Weights of a small GPT-style language model, trained from scratch on English Wikipedia: rotary positions.
Each number is 500 + 50 x the weight over its row's rms, rounded and kept within 0 to 999. Layers, rows and columns count from 0. Numbers have three digits each. The size before them is the row's rms in percent of the matrix's.

# layer 5 attention output (transposed), 96x96, rms 0.201, rows 4-44, columns 0-95
100:571485492443440512514439515499475461532509516448472552506568528519503434596532660593430550529425548500532515410506461536443436513404414458498499536547564554601557552457477454443499438578520466408548514474534564521468484529550551438513538432556481506483477427486506470507552563557481463451
096:532529442490494525508365521518461631512445526614541461555483547588503588452507498579430475577551592468560552460535414565434533590487482493435498511438536532475481583473522511521536563447409506528548478478441469445519430538523477576537537465458436514506434549538506458483474491454481532539
107:493500561552500455547542503532519544424464456506470400497383542430545450546509505458411478457508491389503509575412535471497591480466430485537469463498463423478552491431427513428448525520555503528528548461411503541621424506555496500588413549522504523492434499536377473492531480448539467515
102:456475466487585506534492478532544509519511574507626473561502487469523442410455489457542459461535505390466565544377556399455619572553554542496470507428561548561595567411581519453554485511538489478537462481506562511438501518502562547486514516508536466608493543491488509506488520591488496541
098:538478517504502545477536463574557450483499472550469570523512480639561478571608491502476491512509471534557454356487484477355529539558587517566522438496500406521528549454455460486471442527472558456539437584526507512467505505485441543509481425491391487510499527476559563493500632519508449508
094:535501568532467486570545546496466545549405476497611483571565476508467480473455459525474577402507431501492551532510468466557511498520603525429489477469515436433531465460411488378477571404487556515492457507574594514521509472557503443570518508525486480535404466568514483410597491469585463535
092:413420488477573499508447446448508424524486540406455508535489470510475488494373575414493476459552502547573506451540448463441547447523524477577459499595457429526542476413459536534454551471473454596475499418523501467451559455507528525493428541584520487409543414433462444477535481549408477488
087:502479578489569557487558439520593522511445459520470503543515533516483490456541489476391448522571507455513544356568496461525512448564455484445498495520551548477490330536486555531505460485411466491594521537610520547474453484478497479550482550498535460476571430528539417598570491509543563520
095:573427570577481453503340526471531512539479510465506452445511507410527549472551472545497524440488475514533509494565472512534436535450559405585487458466551475483522518456530600433483477474494435429529633501491506657511439514523497573415451539462511483482561501495488548416501536519435513513
094:458525542487550503542496476520435569559524475478473586578529487437468503491485551439448517524504568532523507485462587436435434556488533579499385474519434456544572483543424585530543518403508486648435482543540396503469516472524478571524572501530437505452427509528511557528431591454552536516
100:563425460449565550440549569505497514446481437493564498435419522539569394503558516501474491517447583521568464528533485454507478454535609470518534579481463601509489505520472426507498449366533523528469520532485551495490513581444464455428494539444578494463504515491567566493560405579609530528
099:452485440568513494419483465523467534631462523565448528511612468486484540489491416455474501531460463575466453473462546454377452464478459450556421486484503563515522448429464357516425500474522550586495461567480543553413517461506448531525454543490466504527524413521548572521489542434496589517
099:501551522496472482569497426445530516535450584476527560555502554481450392472492478484526545372540490555468490492579529512437464474433453498518536489440414577463384603493463415495571442489536482463624485642442483517518468481479502529446449493443502486507525473396561504555521488495488451525
099:466485481477437478600512454642474529474517574612537514471484551446533467521478554508599505492469573491532462421597502515494533655498622488427519448543489513481477502404447528513519464545554460511486438478522521423466495461509521495577427442549469548520518424467484510563579485539551519523
096:470518497533466479606451586503565510520465500486490530503449410444564466496450506479527445495468454539526535543536510535494571484504437584402510467485512549484476619611532527647419486501463532561540510427521473469509492491468459580574485572450526555421438413476551560446474601513515450527
107:522501531538544518547583450416524463471496519432469512565479535440520498466452477422463533450479566471503420374499487525560476476566474526429494572552402509441606567528438468491392498509544415473452487532494531447556492558488571483508497396463530399520576514533495455461419584470491532435
094:457440447524536487468609502495476490392497484527521492561455487485361569512495533485510488451506521501530549625530452468448484489500547557510550505518521556586490450513605383532570601467465438589535531447514486509545457525463480522515488519383560489441492490575449520526468536401534496408
090:501528517497514635512388535509527597422523469547523512550438625515455506513511566464531529400435509461579467397494469500591502513511462507467495460551527513459532567441485519494475603471500505548461518504455460411459439478565469414465584544592483488511454441516484571552487514423433502530
084:489506526561538448570527463581538388529545555508499602521563639508525461485453488545517579548497505594429426518485518492533519443602407491532514443572543492399520499493490463559516433467548514480446471469513461486454448499499498568419518602505451545538518450547498547578459488444499503599
097:534486518499481510566419561493560527436493574466466434537555546533556450522506590560529504460559494478567546588498538447467500514560499503442531443453562461474507392463535514490532440586588492539468517620496514522432581524543419449456491420543494547436448532462464412494452386464446476426
103:537506424458575542471448456559513493572445512455581602425499472491585531534495579485561477536489509481460546632463544503477448458520577494470603494515414489492519496442544487424471547488571483557538451500471469502540536585514419450500529424484522489515485566521550514534557542556348453425
097:559527496525525497455468536509564533459546520455467525493508575455496427542531508461470519371515423573585540566391449534519563506462550568555461593508385526438500432488515480462439508574569471487473600387468454535415541463493467444536492505439482500518510522528488434492531451572578544428
095:549439579538403438506389436462580491462498576502455475449478501476477368453628447528467503568525521468494572500441447483530444540530442451515441487527471487508484449458532517492460434497552439499485590500525459548571498442473533433520593409519512570526620458458529486544457470535507469538
096:518614486470459525476441411428467468453512457571490418513509478507516584507586447456528490491468498490551576504376340472513484462396502513587483565468557511453470512545456519561553542529576519489566512522531505564466542496461460547538466539540550575489485476527461385442460468520477529418
101:563531476511534544465502522436524449432478491485469499502539466517413447443442502492561558468455436450536433495557505402439465487530623406474491485520441506508492441389450551487565475440525484624626564498521511574453460460534406485538482540494485610537524471463460547465487478592563490493
098:508570416469432461508536508494524487510514582542540485547491560451530547568417503459367437486468466513478470545439538493494484446401504549503499587476557451495488516474429421526481417532529463541477523543529491467546473590564430432491592439511497490539479594405487498537509536441408541633
090:508525585457520430468566473563472610469471486466484477477531470387524438487403583519546491540531507565512456522364471404530519486378547542483395504447546455526553450593544526534480552531518469464465484609413499482461446524508447515477512488499466434451527493439586505457520522480528447472
094:521459532535594440470547422473516479496434466414477476542459489575494552543430529572507486558516605543545475493464471477442455534475519514482571516565498470434447514531542475472490342466492515505520517573428521587467463564476430464518512571519397468458567568469432486429462515509582468380
108:470494420536517495430452462543483487501434487509446503424417610567531482487567571533533514477455476499581480512517488563557464433574467480625515396468523457494542519440524515518507505487527456587499638514554511512456456534497553508519498467403589468535485492469490467545449402513459589622
109:463432505451512576378468502499507555531469585411495514528523447572457658532494529523458507483590483521512522415546613530513535555591580503430524497539475538526539426474535443546515526508462523486507554465455580463462465491447590484512450477441527518511459487477440494383540430463579504482
120:516526550396493434461451417564484425518558489453514520543510531444525399454444560462498448459492462398465516477430464479579543453470587497422662506439471462550476492456486494438540491418582449600429466557504478505573475536508518474502440454563519531426443481490490548458506502517481541552
109:442501515383538387503582515552494465418505533522496462481521531440559514487518591557578439509495469557510558386413404438444569519480556568504491544471534570563431496508564530518464480520524422434557574528469440529536439505447520516424484488524438490499519502457520563536437379478505468539
114:484498465545528471406383581502545508503523395482464466528431535476522463558489523405534562523473515501572560468548467493520549572491540496534602431522574484436507501495530471530442565527400437559549553612430447572549485586520510546463474557415453508491444400545502455512508438472509483546
112:375574456462561499527507514490559529520490557499463523498430534520561485438608509504497460478487501483538450391440541604496492514456486508542506541552516468412447443547543490405454550484542498530460485461450444398473406573524560518554478573536533418505556597414489492404524435490537557509
108:507539481425546475509410527463444533413465529376567562577504494473550382467481438482466496514450575474518520528488516462508452417416586511488537576470430536572496493481473445538450467589486517465477476582553589508467511427504459558585528484414546512586558558442502535486481479485441424494
108:445384525560519546563541500512562394505551540460492511577474425568522504540448594512506516561537531508583513476479576511560570468561533553550539425537516474430562547501516492470576452508543547378544373476451434567593472542488539492511538580544511533500511495474442474502507491499506421425
098:599536482503500488470499519468510463546497438497557508509459527385529635572508575450550514515500502623441564515503438427548556466569476399549540564499485518489518498525497433518533487562445514391486494423511427512556498526496434426576524505430533561444487525545503555564504383579533510492
129:506493587477545376428432460471445434449494511570504456539484530495463601501417401424511442513567563551451561445479569499564499552460468453511513527550511511481481452429434536587477504518550461393470452490544532462453463565491547553583487529487480433493593416481531457517477479577499566547
093:503554496520492493512464507578489472492412456566488516496569505475500540491523430479584488460518443574507378360506479413546510340469528611495490458436468492453469432460452466501474428455622528553539454489407501481517480430501464473500458561445524495493518461481500446490480511538483537384
102:548404512608508484484461549515501586554426495567453527456396527478537452481487532545432416499462551539485624448501467561529505459547536485440483513486374472540503495526408502606487416492432613544491517470479488527499495531534487532440487462432497491453537565444465546533483436581518483593
109:539591473517426491440559579464489464537517625565492445505524558526494433474470513540459555597499561400505483484469437455423541488544470514427486643518570608473496584536454503509467489478550532526543546500517498509550461427525560453553506534476538454472523535482478424478548448461394581451
# layer 5 attention value, 96x96, rms 0.222, rows 5-44, columns 0-95
092:486531459506509559480511387521456563581457506507497470517597437481562433480513548376465504523462565440528532521429494570506555560489559445432486514508514581460425465453515529470554556501563448492555499539503557464421549542494501579516585411426494492511416451529447525504468558394411459436
097:568535499496540583366483464552517421488517472549532572417528473414472453464527501457470566514574520578454503490486438459563479588438432478487532553596391472497522503477427504434582573425481548516416453454544371467506536469487500460472446479466502477515553520449506463492527493428567529469
100:451561532519571446418440505460611589521452519464479565472479472475522488479511527428443473477464485506627489577469469471441515458490500579415525541540542459503455514556480456380401465569380557545495545557486477450456470514531480486555499546489522460485520540526414570463567617498553512531
092:389569540418493497525560478448530629459495546551463501605465627496452494417531524612547523586527509489480471511486596533490537546526364486467491493516549520568446533449562567563543475521462553507533511506504495467458434588557519459470553499467536542505531528493457547492544560563551538520
093:375538373439527502478486466533502553497545484493490504426475585473466511452454437439482540462601509516569485429461477457510510527466517514495490540532392518505505488539459526504561497510466496522441523657531494521455535402538363504405435471458534473553430501576520496528530452414461495565
088:610452514432497518531516550387495519526516360630578452415527509511537540478503486564546516467478543468481470464481632521520474518481510571509499466521497428532494430539493483443502456589495459551477514500469401410541547589537506454519398484554555530501438492446538459510525580549550480507
078:526467503501546537458480554553466510479586462504460470471419526538469535453502494587529453463529424426396502354451462486496537565563534577450570493518582475499557521565507497399431441435459486396470554534592463423475487523536525534456579480470507573523471517535526466449476452439532484403
093:486565511438524463475549544450426420453559428573555575510477446492527572437609477455511467547481520459565501562489541428498439524501529500497481430502525549480454446606557498585530496425452517581550430425551427456597502470541465537558523469476527526485554498586520553414501601484504434499
095:540437515498549437489520504470525532546493506567450391484519589521569475523454633550524498518576573446539474462574505487545490429509459491442530567447481459473518455633614587450549580503524538526477505518461487512570529567454437545401445600477534500533490537532474494566481456446540515553
087:459542472532491477569545551492463527498477535529433521574421488468483533520533473523597536517540511444429527553456469476351484466426426476514549566519437398524571575449507549486472435489560435428598539519542430520413520366529531534558536537549447464476516424530527484543487464471510434542
095:511505599455570516530467527483531433530526570581561479562456570543513532544442546579480464465495448523457450496532476541477489475563593557503563540470631484530441493522532419585648553545572599546493528468494477498488580491474394498430561525546476467589536488473432499540491500514474522496
098:451496463621450476474561497515458471403535517584525529571500465440469506507496461496563464555399532565581396543525520540355511450592490623495451544511524513456422494475477553531534491533511492526463537516488485451525480472596546572502566500515513477466484462572551482532511476431525626455
094:517519368633542591523545550574546565453532541462515516430540534502389488497486516519557404531568540418514398531533568557482535490459539466449507520438470534483563473469500468418523534488484459517419478544424466424418440523460532480427517452456488484469484565515527458527466537569528453571
089:511423497499525448508472600373540474627476533512591571523526516446471454477488489536521579478487425541527533445548461596565559514551488537487464383529435513467582485456531548508465545483565403500453466527414573434484545503479529520446496436539530485452482491606423490488505461426480498447
103:579519447467435583482558460456565533465486480402446531532529459488453500560503544544557532441490509470521512515624521476457395562449488556507480543520529482643529521570476469496456426512500481483416499498471489456541561574509480504463559538529534501462462558521512425461334416474595518504
100:514459514453497429493455373501487568517534419569572424513412513496525473510522479509494547471496401443484525505551481512464551473503515526514446546473481606471431523405475448515416543476524495589551569439480450499499546425527595480568484539522430483600451465495375511532454503439389505476
084:483425511502519551581546450484537595575507511477484444512605402506432517567542476493471474529531533445424431464600485435530548474421494416451561581551429437413552438531461465522601467488425482541489557530502560440474486551451569500526556466527492502452465539543529436450485561415502509477
075:637409595538499544572435551487521523502510570427455601567510536468473490595447565536547556543621488464536447504483500531466519475598485508524471476598582547456549525464528425441586505498518573526484557526436544499525443451445438545550475516561466558539466493498546493482518439462493514519
091:420413485524441406474478532626474587525470498492526525439488392504544469464479385515454543558523617555542470457503461438418594596485516537568463439486527506535536517555622505481489469541539525495459455417514457520471425507490506512537523465532559498461468548459428538524537591501514498524
096:412514525522397449501485502419455544577434528491536460537473498508464471474500432466412457444490496431573499480456545440473400437426478504508515469521538548500446513452498569612472503503547558491460451498405438486431492495464542456622576548587503531509390539376472456435522511505495517523
096:526514448450447500478468543525547467552560524501486520380533414575434429549532446566511454538530469582437511584523538486507449506383523595414573430557384443506487600516553571535473451519538575503510557473583444514493567474492464468437454523549522477552508528492558503479532527512524578468
091:554499527482499403495507515579502528434513489525497518466541410518508549544466478502627524485500614541428529479449448476627417512536564507417501393473513516510473537527474482487493616458467494511520438535592387473543422450523522543402515470540590478470471560479519487451502560569547447492
088:491427430442501475449492465516490398550484502508537447550547555509555425497534442475387463513433505535457520609507498497480517550500551460433567442572485516519412497512419528529477561520495550530483576450540541512558480582460552569377439449442513455519619455403555572523498562492472494504
095:462553444520532358469477554475464581468567474590587397450458473552489556458432472567488460480571533543457570491562458488439465437491476555518519519543477500527549400488544515504530547551527546553585510515553378493475441528493586465480514499481442528541445397596515521506468517476521473574
090:466525509585420553456538495493581460534534521502537524528584489492495507430451485480457514557490504558526478497495473446519444468459453563563464572464559458467450589529453458508501497412433490525548429557462551509424507505419439563523592525511441544547577520468493505537311443558572547419
086:423541548458483580510503506476553491540526497542460578449490503536637451499471554575587471534464616520561489489461438509438554500512483456503568529448449474443554515521448554513558447458427506493374492489533484483607485497412500524466491608461477501546523551538367576514476430523535512478
091:469501465542438527468492532530437488524496468502488473486478609551521443559497573592465609561452538431505564486477501589395504538478440539563508452515508478559482540479500476538583457529525536477567550475496414560552526496611590471487518520469634514559420443508476551404524452516520403485
108:475521457519449571524596540515537504526522549453573471597517545473493472614521576526467386553512544466421475507400484482467567457485421503513511447469501547471512529470543505408578500506542519482545451552571510480335496457542462504548530558521426541434567533535565553499567462472529547436
123:464497579490532470587526603571461500489431562463559494546472538502523567466496521445483533466532540435470504568548459389539459461586580570506606494503481552468446590531485421498514486494528543529495459531605537448539477497416522461425572457528502621560552453481457551423502572540510520458
118:524480539550518485518452459492550556518533418523569417557400545452479565523580432468540494472476445480428518487583560513567524562459434478409482488541579455613556441450442491471552505494543515478413495499581472489450518559516514556547578497588433464540520398437529426529447440495511437502
116:432452406495550459566536402428543529511537506501520453453538520579471493566537435504541469533535462457535503437426595494495447544508476470433508478548491455597537535473501429456644391474402562495379549491524531472474525470604528482554438450504507536480474470435503506468490574532533494455
117:559538478418501507556448504563530473486432514451565436518492486556523504602445554547499454437549484503497567486434505510527421417516478507543552479526530522590539488446588598509573426559570611427559432564516513381455566427490527524471473450462474435495492487449484512543490569552574457470
121:389476397519510446523519490471511496450529515532543499567396498499543521488535423553557563410451501409483478489475427521457521505517601470559515511484444536485453538466530511556641560485419534542480511479585532544436440450555378450503432466444493545452393443538485491521470497509486419503
111:491510512534528525535517535491403549368450484508515587450541469570343521486575513431512533512482450560585499445588447542501490540464423454445486394470508530465545510495511512496500524478578488498512421472484449525495514539524525477511470472612572560420462491545504571610601468455489476536
122:473468498410468473544571427488506533482509475589546512510515487457491453517523533493463444398481602494549528523450454470434392482539562622489497565602485554540429414561559407504534480486403481527522391450491465533541504466459491493442576453466487539534470459413551437574437488476530491496
108:467563600556420491452512530499487522492473513463453460558568505526584474522405513492515526517524487479519511443496498478422435584503455520485542539559441479476392483413543498462475457497528553490492461502491524431383511547506534445393499420475566516472548574349510492455392573588442495506
139:452496596548464466487470504470533516462542551494497575420503520442463535523509541534507549505466481486501523571494566525541489536516476504536473406496528448447530542555559564632562486468501595535512406493528567460474445642495481516567395470468467552601559440411393428518472555502553484486
096:497481454478442456514461466528582474551421569513441495574512465426509494490541475490519446534576452479520476532529525523567573552476511520517493547503437482495528498560581445369488616484453595592482469561431457590437507545479580527524586494522580484473499437507401473528484505407592458545
111:446507549413486608493502480557447465508454531464582494521529534597508607500455595486396565526530447451414496513503535531539439500477468449450478468593472537481521481513533500456545558413474498417511566423503531466426472556546512489543462520545567492602514542525508546440510460486449631574
120:564457458435431440555526487497525480510567495491384500546532358538468574530537461465573480502526461453529408510546466471533501576570478388578571472474596522410548493507504478594488572567490474457453536496464560460520458463518437481447494479507512497484488509570565454614525500411509549491
# layer 5 attention query, 96x96, rms 0.216, rows 32-63, columns 0-95
136:459463413414528535390500507576501578506461558525577519570453478523470477476477418478415478513452452504512451518450528485486476491512520525621447539497562485474522456594594501452596475430488501579466539484582475467501461543566446416455512451388477483491505457508421512480436496439444447592
089:545517516450514560499562463594430480452459597543471508492541503510526482445457480370418532540445574529519542537477581419551509540496592534527453459510445542462412520404521475459568491542486455583460444535593504464461488409498463478538546504568481433501552460521389547431551551517487447527
083:426446422421574536453457483408579630488505512557525489503457515444458558503507443471495449463486457466567491523440452598552549434554487559552494489549506461507517480442432469536464433538552439495518513506401582509444494426472517468472372549505488577472459492462545415515421441504430520482
094:541522363412554461477491494560569481515562501574475525455540597499521460513532407507405437443445549503502443393512543509435547511552455560546455576470504544441462498519487410456618506496539535499406553535481485398527490573568501557546496456455524494538544501557485579506493553517538515523
101:503454492512540498408519516537484524616516518513537562415506463496398502394476426507511527588505445393507479568447477505467505581442519467458426455465517532414478452490521547478456525488475604509553562465589498551484472527449462461578400493452409500574558462467443467382456520511482471501
104:477512530482557483470485539456475537504439539481488498503494427546572554474479449501451508587514531480471482566504514542595450520475607526460533508452447549574494457595398449484491511560433461478450444591485574450400526508465545489471594548512641521527475489536513448514354520489546565578
093:584472478418533469534526484462490453489404495557506588455463476533487498482444513447520505508495542516521600617457468517447538567416559514560524481427477421507478496634546491470610513504502494528423523565510472551543432489419575484395525568511503456426421511534438522491432469488513403508
088:513504471529468508517489550494501565552456554472506445502509518579431443477445467508449600449456519528429409471443519496524533553492502495502586519456407509403487419426523485462502499412415540509405515477505609451522548576394478434489564497406495549487560508528490492470387590494420489549
114:352519519521463496523461466462456467515526416409446463523496587592523516643543465494525487480619479518484510528539374486539467466501491516455511468594495551501456537444476455524464474481559493419496441506456575446485491537415556485496427515516423546520539594427525475558496449480529570474
102:454497556443542512476464469466440532468532542562457540446533449486556502525515520473544537478625448464490491494473524506460439446428474447547503474499594535485521511458451425565418531454498556512533289466529520514431500482607482534509468469565633557571498544491516545537504485490547420548
097:493490542568443549477468513494525491481443550412415510516568452469532486436464519420497532364485471478552527561552630486497438550497534456468441524491518560444402472416466502511490477480478438431445504531553450499521399534494521439490481495548466542450418511561385511576479505481575587416
102:435572421564489524432530523527554514497553488545552496408460478518399530456524529539577488536459518522524479598499502509484502481494540531456451551489459519535512473334528585490446514509580522553449607544492508447560392473529552470464451585572565528469444448593540548499458411473503468483
102:461491464545465452473390480418509446496537476459403556567483520534491506427529552441455595485420482456493515520438539538509421478508518413440473371526489538563541520573543510541527631507514515515439543488491478543527546539516503455485498402564418456404452623487485514551493460461501439475
109:464469470503571530461597537483518518447391517501567504414456503454509465487419579446505526537513514570509529477517595428411475540456552489495463438429445526485523578501499479522415504534444502491483506494465619510524457486488448587561380414616436413560524453501565473480499456561482501528
099:511523467475511527448451478457430421507473458545421482546509535424449579516484552446495521448447417361495463580374488586484521426530513514543497545443569382475518501508623574497550488543484517464512488468494486561600450530553466519499507509585479528517478462452536447530530543581509530584
103:423480542529445421501514530489623476510596459503482396519512458470488568521419555497514452506451480465507500487510516511526593469434493468551577358530484499425454423556594561567476510469460406545578480473413509501484517520590555497486508514479528488488380540461470541479543517501525559590
097:509568561507483448538445483525491310439537408436501481482557530485517532548504464416515489481552528497575527389485489475476501563422448488427521495464499560479514559455415463549389522555542486499520501477429528510499543458453560551580522505565561458593498530470504532522576451556515553415
096:515473493442499507443543440542462533519520551577492527543427485537537467453498418490440523469423545480506435435523444490402438537488468538548533480521492471422596512519586419431618436396470488553528441429535430476472503413536489484462539542368431472429517501523528478483396512450449508502
093:581529514519415561504507427519455488512569397535473579586574398496463561525533496572529487418567543503434519476599467503463487551463507498425464545451408471510537483502451532467518474536514459512590441539421508599460488531432463535547449399614472531418488566474499505483496491507547515446
086:496470552535542476458369452551586439445622492519538599518457486516416501584542525529479499516659514496506451571523519487547452547543530419414446527509436480453582497475521543516477539487485582428527425502494555492558552523459554512445508485522543464462486513440550438589500472582501521498
091:475525530503416612518492543525451512385446480456499518482447426558454560503504533543458481456493421466390572456467497522405478547434511424518455460467526563581488455504500567482526433489564426540589512482470561536500444530459537437483535518574537624517464528452575421499522481395531478509
101:527576385539517516560483459486550484458448413509562501473492443458635451511486514555548525465519485497448522532465491522512428497482510526514412489444431430505593561602505496432470496421501527507638624563518559495424492443557441457516499461461492464474430484487516491506541461498593537420
097:542527509529583496489484429482497497474474510532585428464442502459575374590562540541454502428590523539572540431407442569595516549409537540523456538486506545455505424512450457571506434473450454520448482446447570482529430568467497438508537473526522485410445549551526464545459482567527519556
113:482521465445491477398443531542520547484458539589468448573502513540572538377456542474405454576518498556447444509507543532546505522487523538541499462526464467446539444427505505492625462425518502531463582550497545463506500431421475473471505506416463462542519504495442427427464460523417348554
096:496435488412464523470568433589503477536558573504461501403447533504571562480526526475556439476543509456530491548534547508560408412472573447482406533595510440446541524491514543497451531501544467519540533538435472546416487462545574393484492524530413486524515439548397403460491558440474504555
100:554464486493460433559505451452571438551468486537483455464502472501534445417568497576562600535454469548466458467463497465482409525469545520478558476452501511542465486431514442473509377544465473420535505505513556381469438580515505361482520451555455434500540516441451555424462575481428440546
101:550477509545500528489550603546522522456379487500547502478470560520540551523487518464414493398520522535606552587406565571531402578463496508482535503558417548589443625495459485518481498483502555471489448468574538560451476449496452542572586467566506502466507432552539518462546464475503455537
103:461526497425465478495418508496471521547455524572483458444416486506486478413457506436454523510563458440582489424514457544423482458508467511538550532592513512535458614521497496309545432458534477588451512570492585499500525476458476453480499464408537514504408473500445595501545503576497489454
094:418387471454447435540457548456499536468503447482515512514518375487483470606546556609434453481542525473514538450426598473460453398478513465455483522477474506457499532501468479608459421554518464513471465491525481456550514493566498522480491571410503477456589473502451552451402372495508518469
109:482448487601530375456429461390484512557532485515501511531561624534465385481506566534397470492489537577470453489596475510523485455464613599546453441508462454466480519412487510478479507459548480519513546520565449518447508577540530556446553496522564588493451469514469471483467443498524475445
094:503435453458540478411418475517322389485518506492459517427562542482508491502443363485484439510497438580499495518444455500462463535516477555468495418526525548539401496519532546521488479549517495529536476544362503501527503400560597493605535471520513513518452517525480511504514505568517463434
096:449496502597484500478541569506421471565539530484445490443461462456523430533498499576476563499495480553601485407596492558592534483465509512543437512494465456636529493520479524576531512593464581453454472547522506522541567489441541436553451513482511437537569497468418500459488372472602523468
# layer 5 attention key, 96x96, rms 0.222, rows 32-63, columns 0-95
101:586428534493456517487523473492529519437549619535497512491450535551530521459477429493496565545540481469454469604635468569505455461406499562541472456547489478470519464568560544500568503555454476432482496591572481433471600478515558502532430493496425501484522436545541540432536472502511506655
095:563504455553403474522537553501545478540461565528459488509475529463455510503491568597454503469530515416441496611487451486524458478456532501508446514478500568601437490485618539547548506480499497421488528487452476470409476613506493482580475495564601524464430527496587418500540368539543428457
088:545445560533476429458502518544566553465433533463447429549481523591458529505480503455499459597475605600487549474518588462648553495475481458488489463475547598542493441547428446434586515534539545461446520591504423555484429419536518449525500525476538528472520475537485534487518533595522491558
097:520497553531467559474497483422491581518530564423436441438528415451503548551494504503475458457500533589418524557442462500523549519484516499509430488487561540434475515382459619534552535462562491415464553532617487532617531544450476435488513453535423591471548441423441515482481481437491528513
100:518516517472540527481609510505507497424503478583419477494557498655560471508476527492554554493490479535453543550585457428502564409475569500455473554508453553597454481381508470572570488539551502491491476475497503434469582442466486586462553483524583532505511591393519562470455505489535433476
093:580557486534462404441453553564503499551424509517537557464548472517373535511469526561362507537562460468530547478616453497443557472502463491566561511513487510440493500453566537489553534489442432558455459511393550586485498404560554531461541503497433488508444460468503471451572437564458507506
094:500508454407521396427530473488470570466522555558588441475462456553572489379572545497468541501529424476521501519483487531559444491604462496462463517537543417437513408514564511530534628370551572533522446496470513420491473403539547437445493474529512491489510467454506553455482557489503512522
094:569436490479454443500553429481535510467500586494437556499543537451533538546504532431554503437528488497461422537575521580496481405465526570507558486493440502433443477523579416479534439485493554441514473598581482538525500463472619486511484416474562500421492420526550502404618423528462492545
109:606414539502467393493497508595551503543492660471476477442470556493519503436409471463497424492429516519489418533482538498452477517475545565440528475534497578470553509510509583441525476499589586402473482588472421502437486459454533547542487485533503467490587418494539510493534454497518443571
099:500566494515492509493478468593538525470526604417448491512442549542506454516451513442441501541521514449638529507483523448531604496509525468502542520549521469493474430462389439541457522495503457431502594576522480502587556461450559497559491557455524518525452450625556588463474550523369525465
094:496473425529499519505581442427454521517459515502520544536503513446446467452567503478400607498488453456537465570520503599477573531545518520537523505505422659496421435501548554477448534497508504539479577379540530572463499483500468517373417509521560555449505493521580520588496435466467508497
099:537504466528491543502450535503548494479467474585628509478512445557536462526481465405513570478550511439410445464436519518496625531460449541447475424467494483532360488544490607435504541539558498461510346512503572481500578475521493522549511483488482567462394459525506530491508527515582561525
101:517491444498473507449527404467453500478479434494567493426576476443523557437514470527559604467513433551611465619510569537548511561479606567481563544578567378419459470512481495465502523517452482434505487601518521485431502504424512499504472617494594497511559471535477509478490474458496467516
109:500552483590523486506413488494484501484513539466465368440520449513480520493582482456532534549534497464490551479542395542529374523461511535494493572493613531543487431524589516521524501490538507500407537457498504432556644462471507521506605459458616471384510501540477477527449498533540454439
092:575492476464500442504547502487481495428518471513450440517448508422484535464666601524528527434517567562557521575504520455422531519504586472442510401454497515441570527560470474501552478553529537511459505583500563457489446505542476440563458593453466544534464462557509583455394578450454547489
094:499553512498539483355542483539434462537551490481603557469520469434567537442517547515464452560431484393415465435504582466502475386419527461472518476503527487411540421511448442467512479523509451548540441452522497528609460514514526483507478520484484419457486544645535467530519433492522436473
084:568504568468502448466455533561511482515499540549517493487453546543536529479483416522535520509549421457438448459458436500438476527361483615515451560594526418477535492575508539522484517504479461526432534425522477436415474575426430522444460538425462489484504403563510544476462470351502478549
095:496483564483435408537536465501548545500502594537541470459444534451499460469441456443552523514482473565488448590504525499472544477454512597420389462581487535591464452459488555527478543414487516456460540568560411521476523445482430452617514515517476468474468544446367504511531495559569409498
095:488467541452466474564476587482495484516517464587530575526475585578483512394564487526480547579513416564559562516473415449486562522440457486493404611478555483486472595520494578509472543568480446516497459405470509554435464450411467416507483508423495476528481491603442432531503483504482463443
091:516621455466599478487453569477427600493474469433443479551513544527522550589434451463453477494458565464593481435425508559401555550480563512510548499449484413469507553534472501441463545436491526493432638510431513542489545600550477482512440512527509476586494579494457487514476514522547514473
093:445538559518582520533550526479517396507493478539626449493581456519516501421518501483431571527504562430475582484537493536512440497595492495514482504440533583524405605472465485556468520492647461562546650526557490486527468475508533474517494486538485395573514501539493429522515512466515482452
106:475555570514542509504434501395573610495484496572466459465584509490497443497489429475499474477554493453473514526544517555457372507494522396454375541467496461502400547565439501499548499457502484602494429432568506555486600491531569442526510488465456523579494488545486518542444517524412420520
096:456491508481506352525516502502439554550431464543470537522519467473540544472529550461454425567490518455451520434461445516547514585574520440486531473520592443499391485562487571467518486463520549463473584517458430537508431483566446507577497441560447599546504611537532501541494411506453420421
105:469518526489541520492501582468516445548419392522580517481534484443437481477494601560450485544429539488596516464404560478528496514574486458465521513484534537618581608507465509461476458581522468569540426490398572499520479511512464504499521518452598481537489560486518396559463465475544445408
106:530415521524444464377563365521456550495488498560595423582530534556506513522562467590497426486493441486492410470538496529482556520454504450521504437457507557601459479423468482535554470432514514474498438455453488518522610511480575480425501586480444522524454462513405507495557585517503457508
100:438515423512436560563524519540460509478536496518515426511524481493528538523461529550511529524578458450540435470517415489451500564533491446407495565446481496393443558553453513543456550462609519545551505437508519581471430529426535549484568470590602426500550529570500457624550456507420512440
094:526508460476425455529452392490528498541390593528470433553507394511509502420499480461368529425529476508425571553560471555506415455466511587502468550438488398485464525451498488420559430483482550521570531436511416519518529469542458465491532570498577485427455506453508542533491504487502588483
100:463537492468543425505387531507511451472490460500479554518564574392416467464566521428545473410495538493470501520482524472507493492519535449501497545374539580543491433365456458475533445384577480496618428438500469529477479521483466501590513583542503523474534458513513446415519517492416517511
098:531532497423576528455532456499507411393448522410468412479489558476493536514410505491497438593554465505478538532523554528542629529483463510472396518432516476509470470545477550558528662512536526526573506534524441479488475537531543457522496421448549449508497478405569462565537534543485443567
100:505549497448591576626437455449500505545447504441532567439445463526524476550494534510435556486421516507511479448551534507517375558473483488483576493491463515529488495483557585412550544551489445481576475610463558475464443476499514416534477496501496566594500521454482563608461494566426420541
094:630478535395438522417502489429524398486527511432614424479478513518544494510445541512522576474511523473447517467501382437485464582536451480510532560526544460495590489458499498493453437542556447522496525478528502480465473392483360521547519517491514502564523460549432556471470429470479410544
097:531538511447506509492556516533552516578497412400402542585554413507438546529584474498475450536501422483453517442439550530443499529506448482514477541522454491463368491497434434499419555500478546439552503468430474412427480456485534511504588480445485550604527470452508560564453467576521587483